From a checkpoint of a small transformer trained on Wikipedia.
Size: 12 layers, width 320, 5 heads of 64, vocabulary 6785, 19.2M parameters.
Architecture: rotary positions, biases, untied embeddings.
Each number is 128 + 24 x the weight over its row's rms, rounded and kept within 0 to 255. Layers, rows and columns count from 0. The size above them is the row's rms in percent of the matrix's.

# layer 6 attention query, 320x320, rms 0.0354, rows 103-127, columns 200-239
size [106  94  95  93 103  95  99  99 104  98  96  91 101  96  95  99  99  98  97  89 101  95  97  99  96]
[[147 136 139 144 140 106 153 170 106 133 115 139 137 125 126 137 131 130 145  65 146  75 139  97 147 143 124  82 130 145 133 102 105 150  85 121 169 156 158 161]
 [156 126 162 144 124 140 109 107  99 160  75 102 153 124 155 186 147 145 116 124 141 155 131 115 146 131 105  98 117 137 156 117 114 123  92  67 120  95 150 102]
 [120 122  92 173 127 105 148 104 141 146 139 137 142 150 138 142 130  93 115 144 123  83 128 117 109  83  88  94 102 119 152 131 108 149 108 124 179 168 118 138]
 [132 142  85 119 165 120 114 114 146 156  91 143 109 137 122 143 154 160 151 146 109  99 126 117 125 114 120 129 166 151 137 180 106 140 136 118 135 122 126 153]
 [ 94 135 131 122 164  94 132 148 119 138 144 105 146 147 136 132 117 143  87 114 115 135 129 103 151 161 119 118 118 111 134 111  94 141 132 105 151 119  84 144]
 [127 108 125 124 123 109 118 110 119 127 123 144 117 127 137 191  95  86 122 151 142 107 145 171 106 116 119 185 136 135 140 123 108 127 158 152 121 149  97 125]
 [163 130 121 159 123 196 108  92 150 151 152 108 116 144 139 156  93 140 117 147 146 138 135 144 147 121 124  78 122  92 109 122 158 135 157 110 123 133  95 151]
 [ 84 137 106 114 137 131 114 124 151 167 107 139 150 123 123 102 150 152 160 110 182 157 115 137 110 122 124 146  63  82 139 159  77 139 132 133  95 165 128 121]
 [155 127 120 104 145 147  88 117 116 194 117 161 117 137 160 141  92 148 142 106 140 150 160  92 136 133 135 126 130 151 140 152 125 139 121 126 163  98 131 119]
 [149 145 129 121 142 109  94 129 116 109 135 133 164 119 114 146 134 150 111 125 131 164 121 115 109  75 138 122 141  96 107 125 157 123 139  72 153 131 143 185]
 [113 139 135 133 122 126 127 114  97 127 108 103  85 161 142 137 169 147 127 112 101 142 104  97 134 138 124 107 154 140 190  72  98 154 168 116 121 104 152 132]
 [144 132  97 130 110 120 113 113 115 149 162 103 149 125 123  99 114 107 157 126 126 149 129 126 177 127 100 148 105  46 146 152 151 147  64 125 100 106 124 170]
 [ 75 121 138 107 103 161 125 148 145 126  90 151 137 164 108 128 129 107 130 116 134 138 107 149 140 113 121 148 127 130 129 128 165 110 143  70 131 110 118 102]
 [100 142  88 101 147 151 126 114 146 131 180  85 157 155 125  93 138 134 114 113 118 147  94 164 159 126 159  77 129  99 102 111 135 125 101 135 114 116 148  91]
 [136 124 118 122 164 161 119 116 100 138 127 164 117 147 166 128 173  80 164 138 106  87 133 120 110  92 125 132 113 154 104 147 136  93 134 130 128 160 174 131]
 [174 118 134 173 113 101 147 110 150 115 116 153 121 119 132  76 105 100  98 112  83  92 110 137 179 147  65 148 128 141 169 141 104 106 147 113 151  98 141 117]
 [153  91 121  90 127 133 154 114 140 130 131 132 152 178  87 181 156 157 125 141 110  95 112 108 100 119 106 135 110 136 156  91 127 126 171 121 156 177  86 110]
 [106 131 150 146 141 111 163 129 138 140  94 147 156  89 206  49 118 117 134 109 145 161 148 142 113 114 139 149 202 120 100 167 122 123 125 102 161 133 117 146]
 [141 130 121 125 112 180 166 113 124 142 110 104 127 155 146 140 140 145 142 153 116 171 119 118  96 134 117 140  88 107 142 113 137 146 147 111 167 124 128  74]
 [158 151 155 131 119 121 157  89 138  98 153 140  94 128 129 124 145 130 104 142 141  84 110 173 119 171 157 104 123 139 132 128 125 115 109 139 111 118 104 143]
 [110 120 158 153  79 126 104 113 135  94 112 118 160 104 121 141 117 107  86 153 131 114 125 153  91 152 139 128 149 131 104 116 116 197 111 190 133 147 115 127]
 [ 94 138 142 140 139 165 145 103 165 141 126 105 132 136 118 149 141 142  80 128 131 116 153 136 122 111 164 129 136 160 106  99 125 132 159 181 108 121 112  91]
 [119 169 156 115 173  96 122 139 128 147 104 159 137  99  95 132  98 129 106 116 138 109 102 103 153 121 114 136 104 110 121 102 111 122 112 102 111  87 118 117]
 [130 138 120 144 139 140 147 107 150 166 119 112 122 113 137  93  98  85 116 110 140 151 138 107 173 105  99 136  90 159  59 134  73  84  95 126 113 116 124 157]
 [148 115 113  76 139 116 134 114 124 124 108 136 113 172  73 169  88  89 146 150 135 155 112  83 128 139 110 145 130 134  97 138  85 131 117 164 164  97 168 119]]
# layer 6 attention key, 320x320, rms 0.0369, rows 103-127, columns 200-239
size [107  98  91  95  99  93  96  96  99  92  92  92 100  92  96  91  94  93  94  92  94  91  96  93  93]
[[137 144 136 151 130 127 123 130 133 113 117 128 132 101 169 135 131  76 137  82 150 120  78 124  99 140 119 170 170 139 105 134 131 135 134 143 121 127 157 116]
 [151 129 179 145 127 102 136 138 106 115 134 110 167 116 111 146  65 114 116 147 169 163 156 134 123 144  85 128 149 128 135 126 108 148 107 140 141 162 107 143]
 [134 100 107  99 114 150 117  62 107 119  97 128 140 140 109 118 135 151 125 175 124 104 118 124 113  93 117 168 140  99 132 148 160  99 144 119 151  94 149 142]
 [166 125  62 122 121 103  95 111 144 128  64 122 135 121 119 104 115 136 140 126 132 140 104 134 116 121 141 115 106  91 138 118 143 108 138 128 120 114 219 150]
 [173 141 146 159 133  99 134 147 130  96 161 116 111 157 119 157 124  92 130 115 111 138 111 133  68 146 159 161 130 101 161 137 118 151 108 160 159  92  96 131]
 [151 138 118 209 140 115 145 124 113 159 116 160 107 123 104 145 109 192 128 164 113 107 142 141 124 142 179 174 142 108  79 126 151  93 144 168 109 138 149 118]
 [105 123 143 136 125 134 146 125 114  73 108 113  91 159  78 129 103 121 110 122 119 108 121 149 161 152 152 107 109 118 113 139 146 171 147 116 157 131 153 148]
 [121  92 121 109 111 122 159 119 154 177 127 143 118  92 138 110 154 121 151 128 186  98 119 137 151 103 106 173 112 138 107 116 112 129 132  91 145 119 103 173]
 [147 136 137 128 109 143 145  96 140 150 123 121 110 134 109 125 133 132  94 107 162 129 123 152 129 134 116  91 166 151 167 122 137 113 139 187 138 153 135  92]
 [154 100 112 127  77 113 100 182 107 136 165 105 115 138 142 143 117 145 126 135 158 151 142 149 133 123 142 117 144 104 109 105  96 120 103 138 128 120  74 122]
 [137 144 148 149 164  85 129 135 138 117 134  86 152 143 117  75 144 124 140 112 142 109  64  91 104 164 135 108 116 154 119  83  88 115 105  96 116 103 159 160]
 [126 127 153  82 116 108  94 131 109 139 104 112 104 140 153 148 148  70 212 138 150 121 209 127 183 124 151 110 150 110 118 116  90 144 129  98 190 146 124 152]
 [177 130 152 164 126 117 111 112 164 136 128 147  83 110 128 150 128 144  67 123 107 156 100 122 146 116 105 136 135 176  89 142 132 131 147 122 129 158 138 128]
 [134 112 117  92 130 136 147 181 110 176 131 115 159 169 110 100 147 105 132 153 150 102 134 126 131 142  81 123 108 149 139 162 133 103 113 132 139 106 167 113]
 [149 145 162 117 144 131 148 119 109 149 108 135 135 141 130 124 133 131 115 141  98  94 134 150 149 154 147 139 109 126  71 103  62 105 122  78 145 136 112 123]
 [156 101  99 121 125 146 127 164 133 130 138 160 104 136 134  87 110 180 144 133 132  86 120  80 132  86 134 159 155 153 106 151 128 109 138 142 144 107 126 139]
 [136 139  99 117 134 144 115 112 163 135  98 139 142 110 108  97 154 117  92 130  75 141 127 105  94 134 123 123 147 121 111 109 143  90 138 158 139 104 111  88]
 [134 103 133  99 133 116 153 163 159 122 143  97 191 155 106 120 137 121 144 115 138  85 169 119 140 123 111 139 136 114 116 139  67  89 157 142 157 113 123 146]
 [160 127 127 135 111 163 123 110 132 128 172 155 112 143 121 128 107 143 116 104 134 134 161 151 169 108 130 126 117 143 137 144 118 103 189 146 136 104 130  91]
 [142 152 143 131 136 187 117 142 135  84 142 125 115 134 123  88  98 135 156 101 122 140 107 122 140 146 146 132 114  95 133 109 163 138 154  98 119 125 134 125]
 [ 90 123 167 141 141 162 109 111 122 105 123 163 117  85 105 133 143 160 137 143 126 154 161 120 131 154 166 151 137 139 111 129 110 171 115 165 166 148 102 136]
 [ 68 160 134 114 119 136 129 138 155 125 124 143 140 166 114 152 114 124 157 120  96  97 154 127 140 105 139 110 154 160 127 111 183 145 180 147  94 111 129 102]
 [155 145 126 165 117 127 138 167 129 163 103 124  95 120 143 136  77 104 149  96 108 129 110 129 112 144 114  97 129 119 112 115 107  97 109 107 164 106  69  94]
 [110 165 130 124 155 113 123 132 120 156  77 153 123 153 130 110 118  79 118 131 108 171 147 133  99 134  95  99 114 136 156 150 126 171 136 156  72 135 122 115]
 [140  88 130 129  92 142 134 124 123 105 148 109 110  56 102 106  96 115 125 132 117 167  93  96 129 106  97 149 105 141 137 154 148 167 145 124  86 185 132  95]]
# layer 6 attention value, 320x320, rms 0.0242, rows 64-120, columns 200-239
size [104  99 100  98 103 111 102 107 112 111 111 100 113  99 107 104 107 103 109 108  99 103 107 104 103 113 100 108 108  98 101 108 103 106 100 101 108 111 107  97 105 103 102 104 103 103 114  99 107 104 102 102 109 105 106  94 102]
[[103 141 133 133 116 133 164 116 111 150 107 105 119 121 116  97 151 117 112  94 127 126 124 140 158 132 121 121 121 172 110  97 164 188 145 140 150  82 128 137]
 [117 185 146 145 122 119 129 135  92  93 133 149 113 124 130 128 142 109  97  99 135 136  57 132 119 121 131 118 112  94 129 135 125 150 135 145 115 110 151  94]
 [153 138 167 109 132 122 133 118 148 106 137 113 112 138 169 128 110 178 128 102 126 153 109 109  64 133 150 137 134  86 153 137  74 167 158 119 104 140 104 145]
 [109 127 122 199 162  88 118 126 109  87 111 104 107  93 108 118 111 157 127 162 131 139 142 105 170 177 108 103 143 124 103 158 129 134 102  97 152 113 147 160]
 [140 134 136 160 153 129  95 131 140 103 125 120  89 107 107 109  98 125 128 142 152 117 106 101 116 170  99 137 142 107 130 151 126 143 127 146 132 154  72  99]
 [171 116 144 141 109  95 121 135 111 120 144 134 124 181 158 139 125 126 161 130 142 156 100 106 152 111 102 145 112 161 108 128 156 139 132  98  95  82 107 118]
 [170  93 116 114  93 124 144 117 151 125 180 105 166  90 106  98 136 114 129 140 146 114 142 101 103 137 141 100 138 120 140 104 132 167 152 136 125 133 137 104]
 [ 83 125 120 144 133 136 108 140 145 136 119 138 136 120 105 101 149  88 101 122 163 121 143 105 153 121 156 100 140 122 120 155 124 125 116 171 161  92 153 132]
 [122 137 169 164 132 126 148 145 121 105 126 108 130  82 144 144 175 120 163 137 138 105 183  86 110 133 131 156 106 107 135 114 151 110 122 102  67 145 125 121]
 [ 89 128 147 147  99 145 122 108 142 136 104  96  73  99  97  94 111  90 107 109  98 133 164 137 128 131 113 107 127  91 107 166  96 135 121 133 134 150 144 108]
 [158 133 140 125 119 135 121 143 171 141 107 175 146 124 124 121 135 176 173 123  95  91 135 122 137 157 122 162  80 170 172 135 119 122 141 142  96 116 136 161]
 [142 143 105 158 153 116 122 143 114 100 105 138 104 137 109 135 144 156 102 159 139 173 138 134 122 144 130 133  75 133 120 101  79 139 135 148 137 100 124 102]
 [152 131  78 125  82 128  96 133 120 147 159 112 149 147 127 120 120 136 153 116 153  87 139 152 115 135  98  97 108 141 138 115 161 136 150 132 146  87 166 113]
 [149 127 132 145 100 126 156 119 138 115 139 130 134 171 127 170 101  95 129 163  99 128 167 138 121 142 114 102 178 147 141 151 119 105 123 117  68 179 149 144]
 [ 78 138 111  73 157 136 180 136 126 125 150 112 155 180 115 119 149 144 113 120 173  99 143 104 120 140 124 128 139 119 139 105 111 130 126  77 129 151 160 155]
 [100 180 113 140 152 118 126 129 111 148 102 166 126 136 163 115 157 107 157  90 122 127 129 143 175 134 140 121 170 114 144 133 158 139 109 145 102 113 125 112]
 [154 138 143 121 122 125 120 144 122 135 144 102 107 118  80 113 160 115 126 172  81 170 166 116 107 138 169 124 150 124 143 111 102 140 109 120 111  92 111 125]
 [137 114 151 120 103  94 159 172 155 134 129 128 128 138 101  61 125 138 117 163 167 139 144  88 160 128 108  92  96 116  89 158 133 165  99  76 114 153 130 157]
 [127 136 120 112 106 123 111 159 123 131  90 136 113 123 130 128 155  98 109 125 124  94 130  98 114 142 141 155  82 120 135 188 190 125 144  93 119 114 131 103]
 [151 125  94 108 158 123 114 127 144  99 135 122 109 124 107 126 160 115 131 143  72  96 153  87 102 111 117  90 145 145 109 103 130 156 177 134 121 155 129 119]
 [118 195 119 133 120 126 123 128 143 138 134 115 146 154 109 149 100  97 149 148 113 128  87 104  93 101  80 155 109 157 161 117 113 103  95 100 151 164 100 129]
 [144 114 130 124 153 148  82 135 153 123 129 133 117 108 123 150 145  97 135 132  92  88 148 161  98 169 154 139  99 138 129 112 177 133 144 163 118  99 130 129]
 [132 115 136 174 150 116 126 163 171 141 102 133 138 144 179 140 180 139 149 151 149 115 118  82  90 114 167  94 127 112 181 184 125 157 114  88 129 144 113 116]
 [142 119 129 150  90 120 145 135 177 129 141 142  77 137 148  97  88 108 158 114 132 120 141 113 122 172  96 138 107 121 176 122  89 115 116  97  92 138 125 178]
 [160 128 119  99 155 107 170 139 129  90 106  97 135 112 158 175 103  95 116 119 169 129 154 161 125 200 113 139 109 136 155 116 110 143 124 108  89  91 133 153]
 [159 130 117 110 130 110 169 142  95 108 106 127 152 116 122 148 101 130 116  91  89 110 130 119 110 132  98 147 119  97 109 126 110 154 134 185 114 112  84 173]
 [102  82 148 105 107 110 134  82 143 102 119 132 164 203 137  99 104 106 161 105 143 146  94 110  98 116 122 139 105 167 131 122 148 158 115 159 128 126 141 111]
 [115 133 133 153  77 112 114 119 141  82 201 116 125 145 105 188 128 140 148 107 109 134 115  84  85 124  91 124 158 114 123 125 143 108 129 149  86 135 141 109]
 [117 152 138 173 114  68 133 145 112 116 145 133 125 144 152 134 110 112 132 127 121 134 102 156  76 136 153 105  96 107 122 110 131  61 126 112 128  82 136  91]
 [126 180 108 147 122 167  86 114 137 118 121 155 118 145 102  73 120 172 107 128 121 117 140 163 121  70 129 114  68 140  91  69  87 166 121 123 108  94 151 151]
 [119 150 175 125 157  66 167 139 126 108 104 138 141 162 135 173 128 127 144 150 114 128 119 107  81  94 137 127 108 112 123 103 108  99 138 105 100  96  94 156]
 [107 143  86 134 165  92 131 159 152 107 176 143 145 125 155  92  68 154 135 140 133 115 123 150 134 109 102 107 118  93 101  92 128  73 116  89 130 128 136 112]
 [135 163  60 137 158 150 121 145 131 115 125 126 121  99 174 132 112 136 116 155 148 118 117 137 139 142 125 130 131  84 137 144 143 177 165 119 162 140 138  95]
 [149 108 131 129 155 147 127 163 145 136 146 110  97 144 113 203 163  72 133 144 133 129 126 112 104 104 132 150 108  97 146 181 153 142  85 118 120 173 139 103]
 [121 124 102 105 152 145 169 131  82 125 170 136 108  99 107 139 110 144 168 167 119 127 121 114 120 104 156 122  85 162 101 121 189  97  90 141 120 167 161 120]
 [127 149 169 151 123 114 115 138 105 113 104 128 124 114 196 138  98 102 150 123 185 119 104 106 119 148 173 153 162 104 125 172 160 145 130 115  79 128 127 110]
 [107 124 106 139 163 108 118 100 126 134 126 149 107 118  70 126 116 138 114 101 100 105 149 121 147 137 100 149 123 163 115  95 128 151 125 140 116 189 145 113]
 [130  97 106 119 130 116 106  92 156 174  79 127 115 104 105  87 135 143 140 136 110 108  83 134 120 114 149 149 147 147 154 133 115  87 156 106 165 119 139 117]
 [125 136 112 157 106 138 137  89 142 187 125 127  90 132 125 146 150 151  64 123 132 122 116 110 146 117 101 117 152 125 130 115 148 167 111  87  96 113 155 112]
 [123 129 109  93 113  99 127 110 126 135 167 135 110 100  98  76 114 128 144 164 146 118  94 148  83 138  92 167 123  81 157 120 151 160  89 149 144 116 129 116]
 [145 121 142 118 142 159 145 145 173 155 141 153 154  91 150 177 114 144 102 147 109 170 143 107 108 115 122 137 180 128 183  92 145  93 138 106 126 136 163 110]
 [173 131  89 147 118 135 113 161 188 135 136 171 139  82 143 132 124 120 122 129 154  96 117 161 147  98 107 109 120 108 155 173 159 138 139 102 105  98 101 100]
 [138 107 125 179  85  55 137 139 143 138 160  94 117 160 115 168 137 103 132 122 119 111 151 169 133 125 162 137 119 151 112 149  94 136 107 119 126 118 114 104]
 [115 131  77 127 110 102 150  92 154 107 145 117  82 141 125 134 130 139 134 113  78 176 168 102 141 191 122 144 159  74  73 148 133 125 114 130 118 100 136 156]
 [163 118 152 119 101 180 129 116 142 115 102 122 159  83 115 114 142 129 126 145 135  93 130 148 133 140 124 114 169 123 123 108 149 138 131 123 125 161 133 141]
 [116 120 122 154 131 135 119 150 162 157 131 126 108  94 122 118 122 110 141 171  76 127 124 162 140 121 155 104 108 106  89 150 151 186 118 109 148 168 146 105]
 [138 173 135  90 172  99  81  96  78 120 128 157 129 105 115  86 158 180 139 137 140 134 111 121  99 125 144 149 143 138  88 125 115  83 127 133  82 178 151 130]
 [112 112 119 120 112 116  72 135 129  86 101 154 163 108 135  87  92  90 135 135 129 150 120 118 144 143 129 114 152 114 143 113 114 113 123 160 149 112 158 104]
 [166 137 140 153 158  82 107 131 141 138 149  97  99 142 183 165 120 113 126 123 132 122 127  90  99 168 134 148 109 129 147 119 150 146  84  99 116 135 108 134]
 [113 171 108 115  95 109 152 154 116 130 153 104 116  94 143  90 126 132 101  90 175 145  99 101 124 101 154 146  81 120 164 167 121 108 129 106 123  94 160 122]
 [113 103 110 132 116 126 140 121 134 138  90 143 114 186  68 133 103 130 160 138 144  86 115 142 102 133 156 126 105 118 167 116 132 143 108 112 170 137 115 140]
 [139 161 174 141  91 101 160 117 134 118 113 150 169 132 142 139 145 125 144 139 121 145 114 124 103 107 160  97  92 118 149 120 157 113 123 106 142 123 148 130]
 [154 116  83  95  96  78 128  76 130 117 191 137 141 109 117 149 120 121 120 111 151 142 119 137 122 100 123  99 103 143 125  83 142 141  88 134 169 120  97 105]
 [164  86  86 100 105 133 104  76 157 112 154 163  94 156 116 118  85 132 101 120 152 156  99 166 119 125 100 152 115 142  91 110 152 120 123 111 148 150 131 122]
 [144 100  81 133  99  97 144 106  72 137 133 172 123 118 138 101  91 140 157 104 138  80 155 160  98 125 115 157 166  96 142 142 122 125 129 137 100 141 129 133]
 [120 162 144 142 128 116 100  84 176 153 129 153 180 111 160 163 121 119 158  89 158 143 113  88 111 118 151  70  98 100 116  99 117  95 162 108 118 134 109 122]
 [138 111 121 211  80 142 108 155 140 149 110  80 105 135  89 115 162 106  97 103 119 118 121 140  98  79 111 148 107 158 143 148 119 129 115 157 114 107 161 123]]
# layer 6 attention output (transposed), 320x320, rms 0.128, rows 64-119, columns 200-239
size [ 96  93  99 100  99 102  95 108 106 102  97  94 101  95 101  91 101  95  98 100  94 100 102 103  96 100  92 102 104  99  96 105  93 106 100 101 100 104  99  99  99  98 100 102  99 100 103  99 103  99  97  99 106 101 104  98]
[[157 156 178 133 113 137  90 125 124 141 137 101 117 139 191 113  87 136 128 130 148 155 155 166 148 153  95 129 133 130 117 137 128 173 129 110 119 143 105 122]
 [149 130 149 129 143  84 110 148 152 108 108 129  97 128 136 141  78 128 128 153 130 173  88 103 128 109 171 117 129 131 123 132 134  72 161 126 159 113 161 138]
 [138  94 114 126 113 114 125 156 114 118 102 123 145 119 122 117 180 132 177 116 178  99 116 147 126 121 129  65 114 183 150 181 126  91 133 106 158 141 150 116]
 [ 99 158 105 141 101 140 153  91 120 166 124 140 105 133 149 106 118 162 119 109 124 136 104 127 102 119 156  89  86 122 150 151 137 128 116  80 106 122 139 108]
 [116 192 129 115 135 149 122 145 157 143  98 119 129 100 131 124 133  86 105 125 131 168 114 131 120 124 130 138 139 139 111  99 108 121 150 115 132 111 142 119]
 [ 99  90 129 139  98 133 136 163 193 134 131 129 109 135 106 109 128 126  81 130 144 149 110 124 145 136 155 181 151 136  90 164 114  88 125 124 165 188 112 129]
 [115 136 122 119 123 118 123 159 141 166 158 116 130 123 172  98 103 138 136 130  80 160 136 107 184 138 109 128 153 142 117 127 139 133 133 117 110 103 123 155]
 [111 172 133 109 152 130 105 192 151 122 120 110 121 116 155 131 121 164 142  93 128 164 144 102 150  92 106 157 125 128 174 113 151  71 134  77 103 132 141 126]
 [114 106  91 105 119 134 131  62 130 123  84 139 129 165 135 150 109 119  98 150  99 131 107 106 169  81 128 100 148 118 123 112 144 155 101 154  90  85 121 128]
 [167 143 136 166 141  93 133 152 138 145 114 120 133 107 108 114 131 129 155 143 165 100 167 129 121 151 118 120  94 150  80 111 152 159 154 107 139 114 102 129]
 [100 167 104 117 179 146 102 123 134 115 154 170 149 121 111 140 109 102  79 130 131 149 132 131  95 151 144  81 130 136 111 153  97 141 108 137 117 114 169  96]
 [139 120 105  87 113 157 175 137 131 164 148 156 104 137  93 124 137 129 173 130 116 117 132 161  93 133 160 136 129 126  88 142 167 102 169 128 106 157 127 125]
 [125 122 156 105 132 122 106 166 150  69 136  96 107 102 108 122 114  95  57 160 134 171 165 131  67 109 111 153 142 153 118 122 133 144 128 154  91 158 128 145]
 [ 93  78 107 120 128 113 152 125 126 123  84 139 121 107 148 157 114 153 118 123 142 125 112 142 170 126 141 127  84 156 136 114 120 157 165 139 128 114 130 139]
 [183 122 130 153 109 137  93 131 138 113 184  95 176  73 136 119 144 181 115 137 150 179 123 129 186 117 132 174 152 116 126 147 119 126 142 156 133 154  97 117]
 [ 81  98 105 150  90 143 127 116  91 144 129 106 131 152 114  90 100 110  97 150 132 129 109 113 124 147 155 111  66 117 169 136 125 193 140 112 162 140 147 121]
 [110  92 104  84 122 160 110 155 139 150 153 105 177 148 183 147 145  89 138 101 142 107  74 140 118 140  93 126 123  87 129 139 135 107  89 147 119 107  93 140]
 [126  86 163 117 128 120 104 131 105 150 121 162 136 129 166 151 128 161 122 137 158 137 146 146 155 129 125 192 150 155 119 114  65 148 115 127 123 101 133 160]
 [116 112 142 141 145 172 137 168 163 115 142 166 169  89 110 125  99 137  96 125 131 178 138 136 158 125 125 130 119 100 189 121 121 140 135 113 125 129 108 112]
 [121 101 145 159  88 132 167 113  96 147 140 111 136 124 125 138 138 130 130 126 151 157 141 128 139 134 131 161 124 138  95 124 133 126 145 123 117  79 116 122]
 [150  89 150 105 158 118 173 129 114 132 125 141 135  96 109 168 144 105 153  74 114  65 181 162 131 161 144 109 144 142  99 123 122 146 139 120  85 130 134 119]
 [113  76 105  77 139 155 158 114 124 135 186 155 132 112 149 129 155 123 137 142 118 114 152  85 114  73 128  99  93 113 169 126 101 134 115 111 148 154 160 120]
 [ 96 104 113 103 141 131  84 153 150 105 154 140  63 164 100 115 129 130 199 117 111 131 127 149 157 154 114 161 123 175 106 144 104 146 127 105 117 145 139 128]
 [124 128 131 100 109 121  92 128  95 133 157 154 119 153 105 148 164 157  94 149 159 169 100 156 150 112 138 148 140 145 130 147 161 160 125 131 126 106 139 110]
 [ 82 142 183 106 118  93 110 115 123 145 155 142 136 167  96 144 122 154 152 161  95  98 116 135 146 119 160  98 115 153 119 130 129 122 116 154 125 152 106 135]
 [112 100 121 166 134 113 162 144  82 111 110 109 131 131 149 128 157 101 167 126 115  87 162 121 124 122 126  94 144 150 160 102 147 118 114 105 150 162 131 136]
 [ 76 123 115 153 110 116  77 135 146 179 141 125 131 119 125 150 107 103  96 138 143 124 161 131  91 103 116 154 104 158 153 148  95 154 111 102 132 108 142  96]
 [157 143 130 155 119 163 106 169  87 150 166 179 164  83  89 129 139 138  94 106  85 111 133 149 153 120 151 102 125 151 129 117  99 182 116 149 105 129 130 126]
 [142 129 128 117 126 165 153 123 134 110 149 100  99 141  86 129 104 136  97 102 108 126  99 138 123  98 137  85 154 128  80 152 131 170 150 113 131 166  98 126]
 [148 120 120 173 118 120 111 142 142 129 143 102 106 119  80 116  98 124 114 139 156  96 141 143 138 163 133 141 121 120  67 184 127 112 111 165 137 129 155 105]
 [ 87  62 151  96  74 162 128 117 153 113  98 163 141 113 100 142 136 115 126 104 169 131 134 109 103 144 122 109 104 127 138 138 108 146 101 102 154 156 132  91]
 [ 70 148 151 143  81 145  85 125 130 113 108 145 123 136 120 124 156 133 114 160 145 178 123 118 154 146  96 117 143 105 134 165 153 140 124 116 162 157 143 144]
 [124  80 123 141 148 108 148 123 116 173 113 110  88 112  81 137 165 138 140 119 113 121  72 115  79 127 111 163 111 133 142 140  93 136 134 104 126 147 109 131]
 [105  91 132 110 123 100 108  99 108 116 136 118 108 104 129 104 107 108 142 154 135 108 137 125 161 146 157 103 132 139 120 140 119 122 125 157 117 149 112 107]
 [146 105 119 169 134 125 140 178 154 107 128 171 154  85 114 112 121 167 140 114  87  80 157 140 110 105  70 152 145 112 151 102 145 118 104 125 125 140 139 125]
 [124  75 106 113 128 127 132 169 151 169  91 111 121 151 165 115 158 129 126 129 130 142  65 111 125  75 101 114 112 125  78 121 122 119 128 121 146 106 129 141]
 [ 93  98 125 146 129 148 123  82 170 129 133  93 121 182 148  98 116 116 171 118 129 154 117 164 156 141 152  90 115 148 151 134  99  87 136 161 117  92 138 132]
 [ 96 166  93 106 121 135 129 114 126 158 182 124 127 134 164  95 102 131 178 137 141 132 123 155 156 114 123 123 106 124 133 183 160 108 139 102 121 115 139 128]
 [171 137  99 115 133 130 103 137 105  92 135 140 162 102 149 118 120 125 109  77 139 136 137  93 119 127  96 165 104  98  65 134 124 138 135 141 152 101 131 162]
 [139 105 129 124 128 172  88 127  96 109 122 170 141 126 105 126 131 142 164 125 122  99 152  97 160  68 177 152 153 118 105 146 197 121 150 107 114 111 154 124]
 [ 78 127 112 119 133 109 137 103  88 124 120 135  88 127  78 151 161 158 164 125 140 163 131 110 117  92 136 144 130 125 132 147 152 157 158 135 122 132 108 146]
 [132 133 151 194 146 103 117 132 147  97 112 112 139 127  99 118 106 127  76 110 123 112 126 111 150  84 137 140 119 134 142 140 141 113 137 117  98 155 137 141]
 [156  87 147  96 133 158 116 130 144 134 101  82 105 144 120 148 104 156 139 127 103 128  88 125 122 115  84 109 113 154 177 168 113 129 126 112 121 107 123 102]
 [109 134 143 131 138 146 149 125 119 127 142 123 131 133 108 120 129 142  97 142 139 109  95 107 143  99 137 138 133 142 102 123 119 111 121 145 150 143  84  94]
 [122 111  85 108 101 113 140 124 112 123 137 123 133 165  99 140 127 161 151 124  76 151 154 136 131 126  94 129 153 110 123 131  94 151 106 151 136 145 111 123]
 [127 120 140 103 102 133 108 153  83 127 143 150 164 118 131 131 128  75 101 109 136  79 157 129 137 117  99 143 128 155 124 115  93 140 122 140  85 144  82 139]
 [149 134 121 186 116 148 150  74 132 127 100  98 118 115  98  97 113  92 168 107 170 159 110 152 146 107 106  57 156 125 149  99  95  84 134 106 176 107 146 157]
 [ 70 154 154 134 108 108 176 127 112 175 147 108 103 156 117 141 130 127 125 132 111  77 200 106 117 122 103 117  95 172 135 159 123 166 181  63 130  94  90 158]
 [113  67 110 127 108  97 156 165 133 126 137 149 140 131 116 123 142 123 128 100 132 154 117 183 105  99 108 130  51 104 129 109 103 128 122 130  82 121 176 149]
 [100 150 130 149 182 158 120  93 165 123 153 101 112 141 115 174  79 119 134 182 122 100 162 139 114 156 160  92 128 117 132 152 112 131 110 125  81 141  85 131]
 [149 138 139 121 109 143 133 192 120 157 155 120 130  68 117 148 146 105 145 109 153 121 116 147 121  84  81  88 120 131 111 164  90 169 154 123  95 109 117 111]
 [146 163 109  95 130 154 126 191 177 103 138 123 136  84 121  95 138 130 112 107 126 136 121 133 133 187 117 109  84 129 121  75 123 140  73  72 135 133 147  97]
 [127  86 129 133 148 124 109 140 145 114 149 110 108 158 140 128 111 128 101 130 103 127 154 175 136  95 105 139 124 124 129 155 129 116 130 129  73 127 151 145]
 [124 160 126 173 116 145 136 213 143 153 107 156 168 122  99 150 120 136  92 121 122 115 137 143 117 131  97 134 134 150 116 131 101 152  85 109 148 172 107 145]
 [148  68 138 163 161 160 146 125 136 166 138  91 142 152 107 135 138 100 108 124 108 149 124  98 139 122 157  90 151 114  95 124 116 129 121 173 147 128 119 149]
 [130  67 119 101 140 117 177 120  97  87 171 156  91 157 121 138 121 106 147 152 127 108  99 145 119 189 175 136 165  99 124 152  77  98 136 127 132 139 140 116]]